Weights of a small transformer language model.
Size: 24 layers, width 128, 4 heads of 32, MLP 384 SwiGLU, vocabulary 2048.
Architecture: RMSNorm after each block, rotary positions, normalized queries and keys.
Training: a variant of Muon for these matrices, 123M tokens, 7496 steps.
Each number is 128 + 24 x the weight over its row's rms, rounded and kept within 0 to 255. Layers, rows and columns count from 0. Numbers have three digits each. The size before them is the row's rms in percent of the matrix's.

# layer 7 MLP down, 128x384, rms 0.181, rows 0-33, columns 0-191
100:129103103086158128115148100096128120118154132132088152128136160154117132136143126115122098123123140141120134123156121174124113146168115172130118155129117138150167102128152141103134129153127101092146143118154113142121137140097139134117116115124119164107148178115102118140097140121141123131139145114132118126127156124101121130167150120128147111117132106118120183091130166072065118160118117138133101117096162119106148144114164098137108133121139100098095095105112122095115149082134090152135120096125140117139116131161141175145114133185147143127124112122125130142152132103110143077
099:125075145134092141113076081101135108126100125150144174141099128135093155151128145147113122152123156160104096106100125119158123123141117119105182116117198143075114097153146123166087146129180125159136127153120071153110126107141174139124084136128165107113121126152074164086091154094143143136128113154179133158115126176133160138142117107128119134157149116126114084139153121156151115126135083148128125121159109112089156162097128130130120154149131180127146102136135083158128123111123111136147149152168128125130161124095150148102092145133127083108099135103158084094144124106126094147
104:105106155131119113107114120131086141108139147127155070136135155146129145162106101152146145140084103073162140090093117127102124117138117102174121108136086078142161131115138128172114122142115116062166141120117112103127138130103106176127101107125137140142102155135115082123170095158131157117147129152139127121121129101135089112125151123125104155147116099122135123084114108128115106160154200120122122135127113118098145080131158124132082123148134084115123104107177088119117125110156139112096130118121077157147107130160135123095174140087113127148108157112116097122144131060117149155
097:137154102134115141108124086128105153149181104071133125134163103111160105107110109141106151140145092116132124136109136132167113127113095117068129137155150180148138129087169176116103161149175160162099125152137132165114122107156150109142155130145112086091140146106108145078132138149124125138189169099142109120099133152124137165113086094109128080133144137145117120138151081117144113096080176129083136127108130112152157128120130105145111141124127100093126150164112155122171101115118117114133107136127161114143123089102092113148139140111137139142157120165142105098125178135138130142
102:145165126086141106102158144116133109161094149103125115107181129137129115125137117089113132169110175093148177133140097117177144105128133155106113141135133172106123117122159155101174118164129112136122122095120159100120150139100121146139114141109091147176135139079144122126131169161111139099126119113111110134148119165109112114068186145100106134128170093107167138127157144094159099101088088136187096113113118109170096165152135138145145091140138133155099152138104162151137087117116134130095145081148146122152110155145095147139134114160149107144172054073110175138121117136135134110
098:119124129135097110106114146126158149150125134109124160158129144086152151145179111153095142114177114111143156076123145128138141113150115167129160077109153135147145148155119100101072116138133096144105125148112077125141137168167212105154163148115120118104143094071097148085143110121139108142106128172135118134167129112096129091127135091074143130131153129105153157188138145181126095124145116121163154152153151122122125122155131174111180069119122129114140131126130175107137133105083118124143137084124132144149145127090145160133156121127137143144135135124148133097149103121121130160
098:143172082103124153133131165144173105108101149135098118133098113155144101136101150118113145097109180114156154155185130096138141160113114128076141097118127158130122140091111124138159077097109099114136133104152154147096112126153134135164150117093094159138107149131176154106104141110112119159129190157124143095068108128075190121145116130152092152161139158116123126101127150057160136107114146148135112122157129153116157103108123120129124120163139135142093095132149169137160113141111147123151122127175123143156136127109107121108140127104141093151138127154162129152098132126130150140
099:091169115127127106133158136140124118153126148082102098125132144099097173116122119160144144131102123076178113117092104156158136129122124170154079125083132114135144142133188123078086181072091115142143161128169091126132122105105123130129165138106128149126151143142143128110120128117159143122131151116157111158090124122128142116175124157096131153117127141164133127101133116134141124127110124153113118116145110163088078161123115163112151112117092139103150141120127138150109132173142120073123128105158110124126108112156149137083125151133089129120136159141111132158107170137138105086
101:131116141143121120116123125136166132167142170123114144142110132099102154111120102119124136132161080077136139150135108117090128110135128135144114121130154119118144095150128144106125133122167110196130135140144155104102130127189127104163166152110163139114093142084114142110120107076160082137149118093115121113108128103132130088120155114092114100133102128078108147118092145113119148138130104150145117174132101145167120129088109150134169149111125111128131134124117117114115120149086132139122113093083133125150145115116164156128119116150066116107078147124093062126111120100140107124
099:164122084128136123134144162136145138126105131078091123123102144103104158140128158163131151128128103120110114124157103099122138133186159141126158102110139136148160124098141121143125086072135115153113129162129133095114160117103133081133145106129106136129140124130158142134108119128096089138162102153122107148121141163130131114163099095102173134119142112148158153127156110121182129175111154083126150136123161118123137115117118089143140087122116122133103122182154154145094087120089120148080088115104140124084101084092124156152147145121174149107123154112111090183148168110108109146
096:107148113098134136153112112141120075116145093128124131112140134170131126140102111132106156094122159101167146131128158097117171078158110129081165165167157147192127126163134115118141105085095122099162112111141157125152148152111149112091136135124154098138129133152142107111154106134119111155146110130139175163138110138128087164134132144153145159142146114133135112188124178157105123141129122133128135060146151102115144126135113137144194173182117115149176106150117131136094097152140124144146134136116114147089145157125169095127117117146114151115139182129132097129095125135118133072
100:129165098126130155104158109142139146161091134095152105128133060103132095127155145123129141161078140123160168156132076083112100161081091125138110146142148084128132126134150101141115130120091139137135132133140155122111180112160168144129103176149124103111147125114158138133136124141085112140143120093092135138099123143174129142116131178149144113087114153105132119163137137126133120097141105135116160130131125175108116148094095140110139172122128106125107114168142129144112078139146113134129177124129130114165117120126106113133093099098128138127161079115147129124148098150119123158
101:143131127132145108115134133116103132089117157124152141128183135131127115167148109100136114127121158109127123130153126135107143120108130140139155157110151146125147133144115119140156148150134143117164072096150123114149133121139139113125173143132170154128148139137117108141132128096100097077151079128132101124133120143128136136157148117145095161066136099135112133168147160120088136152166145113109091096111117122097108118139117097091116151102130160142155151143157193109125097108134139162168107137155102132133119126126123144160127108154107154120137129155134130086092136129093115118
095:109136118128137131123156128121129136149117129157091106098139140142131108141076140118116147132128125126156129125141148115102098118122158119144121111130134145118154169114123120124090157108150181136160091155152116176112123131151121110142113116109135166146113155096163146132153162132114117152129131079148119181119170074094140159145104121107113130119104143163114144151151121139131148139140108110098116178133168123084129089137089111130087175073095130076139147121139128130151165138108165120146083158098171121160069152143139142076118140115112118149156182109080165108139134162108118131
097:096123140126109161072118134094143137140129131111099121107143152092111107138133114143138150080156129138126112085158094122149142156148137121146153111125121171146141103144147154115114107110149132089135164090159122128150123162163082137147133091145121142133095122082100121112160131099121151115147135107130105125102105128134102151087131157121144126215114121131107072136116155163150126123115121116148118106146113134145126085133122097109103091153179141158126148118153113141187134144116118098113137143136090113150156098134135117108135148154111155121194158134089122119148151099084120123
101:126169131150133144119168091118098124131157106119082128188146158072125152113145138172139110165112130158106101129128098108103127126108099125121160119137095166121094152120119102135155119143119110146098131138149151125111165156130118095103113173107140136120147124104129133135162134170147116188148098142139105147116147170092104157125166158147137143111104132145145138119150110116091101126106124134102097141130133118119060162117144098145186142162105151106120122128089121108121149130111106160154135111131153108129136123128090162087142156146087085148124124136105167084113118120119138141
100:126080146144133147121161124139108085077112156113139107093115138155150086122109127145075192109113146176116139151075124147094099183159096131124153135116126139146130150143167163095133096142138158141111117112119122115117135165140099170136159123122127158135100142116146127164102152150114130136139126113109048138122131153152178139128159121107143123113124097133136136163117101125144104105108148145139138155110151156150127160100100133145121132130112121163126121114107133122163097120127114176111159089148114141148099144128104067096103098121129139162144161092134104113169110112111151152
097:122072154131148102125114150130131122107129077117142152127149125099127151151118136131066178156157198135126148158139104117189140145081151110085139151107132154111174138133083155135168120164139130152169172110135133123117123140123179131144129134105092147159142126128093121119175153142104095086140094168124120105133133112143110093133118154125115127121116125122134125118119138115099105144120151125120087113119135138122131095106132182090119125139130130131099116153117155139168100129093128136154121108158105158149113140116134129107147152133098127126107144079173091141147129145154093154
100:121063154131154133148099141144142128141101166158089111108103103115103093123081105095143147134114123144152144116140142165119144118156112154122127133100129083121148118106118158155130162098158139114149113084187131153126113172145107126125155113164133134087099149136122140127114116137144159168116138095100109100121120127115127124160126133142095149147125146122109122132107129116110093128112151155118128146128122113145126119116080113144137125118131120129147177122138125157117164117138102206117163119147143179121135113182159127150090164109132080095107162143165107145141140163128119114
098:102123107108093140180149131141075128156153129127129141144157083159135170136143113137124130117133092168120114126127123212152132101125138110128121126182131157102124165111134110160117128126116159095081135116149066157162094157130169089126166142113121114120121156146097126109188140150128185123128153050158136147143151099136145118162118141147147108155123103122171146110096112142135117103145114117111142094123155127128105124088157083121138176113129078139139109092139135130119109115119124122156166138141147107118164167136099101149137147161133117132111157121124142100113135099105117117
102:141119155147134105123145163136165079164151118098155136146130140161183128099149130107148130097092124134126143105130119096133125147106111134107117135151140153164135137150151123154120144142134134201146140144112136128184110116104112167149120124124113149130178134128124099073124133099152152133158146123109155135137142123109188123060145093139112185096120126123103115136152128128143120179123146118096133135125137121184105120107190121100155144145149133116120096130175104128110150215102149125111109143062124143142137150138120110131129116134135116124159106137090146129136120145081168104
099:157140131132144145134119133096099144155152123092134191140148155151137130116131131112136167124102142129135135135073122193159184094121093085123152126125107119166117132150136137129172089137113134148142092143137126092148118166126108116160113112143143102123131128088160116160167133156131138104123110124181134131155160162158123156115126181051096113148093133142099158081161145147183154117108100166167116121144149100153119168097151134119098111141121126146097117148121128080158122102140115109123107113156142128177128124129109145124122125123157084169120090119100147140125116163109151166
103:137127152124143130114137108143117140156121183183118160134090157155130144103179111121136122150149134097132145140135148106100123109103126150177125141140167163157148140112126090129174170128114148141120133151128143117136090088097107138182142120148135139117140123134103118154128150124109126131126118161099168144151153117072119140108125127122113109118135134155105167151133097119108140162166116118087144101120143108167131102124111148103097166116124123160166150148145155127170137106119109136147093141127112146131107081072128141132090083155117134121142129121055158114098135120139140132
097:103140122140123121122116116131152150143134115173173124116128113163106141100111084135127111122147104139129117146091179129094122164137085123104171152113137138154124075103142160184084151113166134096153079129143114148126137139163081093131114114120121154114107120128129127103141094083113136143119150166120129122139172114137127140119113218133117124143194140113144075162115158131084108135125130132131129119108099155159105087111101144131131173115157092095107113097127121155159131082121120131108152163153165145097120136130156144129151151137144139132136145129106093119160113115090124100
097:150098132145125143113146130098129139094104119105163140141158113142164070161129145093126164132134164164117093097174141119132127148134132109127141160131124146112110146090126130126123131126153166155102116094093150104099134140136138106140135115117077137160147128115110153175170137132102126097157116167111131129103110112126118153148107175135085127099109182175086174161141131124103113139157129180142104154058182108177149127164099117082103119129108124166141111144114134108146106089119149099149118146169178109140140079106136159105115097102137179109166131137115132107124098130091102146
101:113122107149081117109153193108143118143143114113128123177129152112135121150159122146127096125118136158136127126135134140109112185131123099169142132082129168114121147103114142144148088095098138140088171150112134120166121154098113145135121098167134112112149136174130102145136102123139122087086164151121093132159077161124117086121117154181134119126138176130150137143108145132127141128143131111134185128082132117123144132154126124136125106140125178129133124141112090115134151147118120087159131124126125140168140110110144092107135164102138150161135077156134097145105117185133113147
108:143102129158164108139080100093102122145115136138161175131113095114151157101128130138095144114090140118176155154158148163140197119144155125136139125126122167149145092142093143130114104090155096135123131123182117095137150173141114137115106134160094099104172116129196114136104170142114083126144119141136133161084152126135102117158129127130092122089115121087086122098105111104135130109138159160136145111132130134067140130121110177151144106140131123128133115154146117150125121132106155130139118122091104123142121067114157070119120117146099149150113091150117095157137159172167144133
100:127106101151152110096151103089093101128136160123157130123158134125137144125129138144145160109169140146143116103134148115111161154123138158076164127112149147121136102148149150138127142145134113138148130131130134133096137110145127123079095128091118146108108165124096127134090125156169101157115129142158107097122102127141114154125152127141133172179119139138133090097135135089099122153117080172151119126151142126122131089145146146123087142123145131155111161163126141137132117121130148111102121081130170159130129155111121115096068097096097178133074183097198110089159119119157132113
096:093111104085095102096130103171162120099171154146131123098093083162078126139150140139128138161141124150121118097143140123140143155117083146136160102158112101116133108117160164126114150145139138156088128119116113106144147104138144104177154104089150156148137164143147125123126085160138141125152110123133118107152147142134080137125120147101141144116141103131111141133126129151130132139141186130165108166087172121126113163102117119139139120079144121152131065167182135123125114118128168104164109136159137153126128147112097104143143141126177150101125114140121152124131115161187131115
103:097115121117074126130145097134128114149138145155129135173104137122102082118150127170096114146089097153133127144137137138163122126168060103146087155136190109148139136133136114100147083130158139192107117112134102114129094160117146115135125139147127117135106151158105156126123120109139110104098149131150128135102129090106114088137166126133128113120174113135118133130130109124143145079133157097150112137121105101143123143133151167130149147132097168113116125133123098102165138120103140122161136130135122153138094108136106170138157147133138136149095111148133120063149101124129102046
098:098118146134105130154128109142150149086099138154173145125112159144125136131120112163110089097151114180123141152101129146108118092129137118156121120156154114120149106155147123178124134119152157127117128123119107121109135160127178120121159120139169130097145127112126148148134084136140149104104121169101100135151134108109139120115106130142118116116128155119109155126117136095142109111142103131170124131156066110127179126110101136173123124137152154164131115113122137182112177131062133124131117164109157157156088126099173154160152141107149121095128118139121113156154136159122126107
102:095159130111153106171144160163069148159125128141089147124106138116130156171096088129122105120097112144182111105135085157115157165103127142148126100098105109141120144161133112106141163091099146106094130099166161152123090116119126139127113141115137135158096116122156181135108143194113144137111149148121166145139137150149139104133153145096173114138101161108131130153113111187144151147085137111092114166139131137098098115155124117128147115126160121168134131095116133080130131131099143128096136137126092094124160130107087138125150112165126153106128083157126108087155125137125139117
097:137134162127110126108131176131085096143114144142102112162156141152157129116090065166083130092100113141148111067124106086152129121103139153106133100138071121166145133169147129136148125092112108123103126081136144120135136136088120172134128102154110154118104133125152146149160143105139133118106135097135136150172143135124099118112126105104165126135172089168127144142107128128115082090122144153151098145123120161136110150098158129140122144162089117116133141130106118108141147146124176121114141150137093143090108152159113106095163127167124082160151079107146130132152142106122131140
099:082126115077157163147114148169127126170102133144107101110128159117084102095092139104157120090127112109152091084095095107112110146109123126104092099149140105090111135131151141115150097099114142152069117137105081122136119156123161140076154154129098099132131092134160131160135096115108163131097137123131157133141141074139120107090131148117127124135125154146164139169113094135135131143145173133158143109066147171146084123129142120098133097149149143164148132111104127132098097133110120103142154119119140133157107116100100098092131161130143126134160140132132156146127114119113134127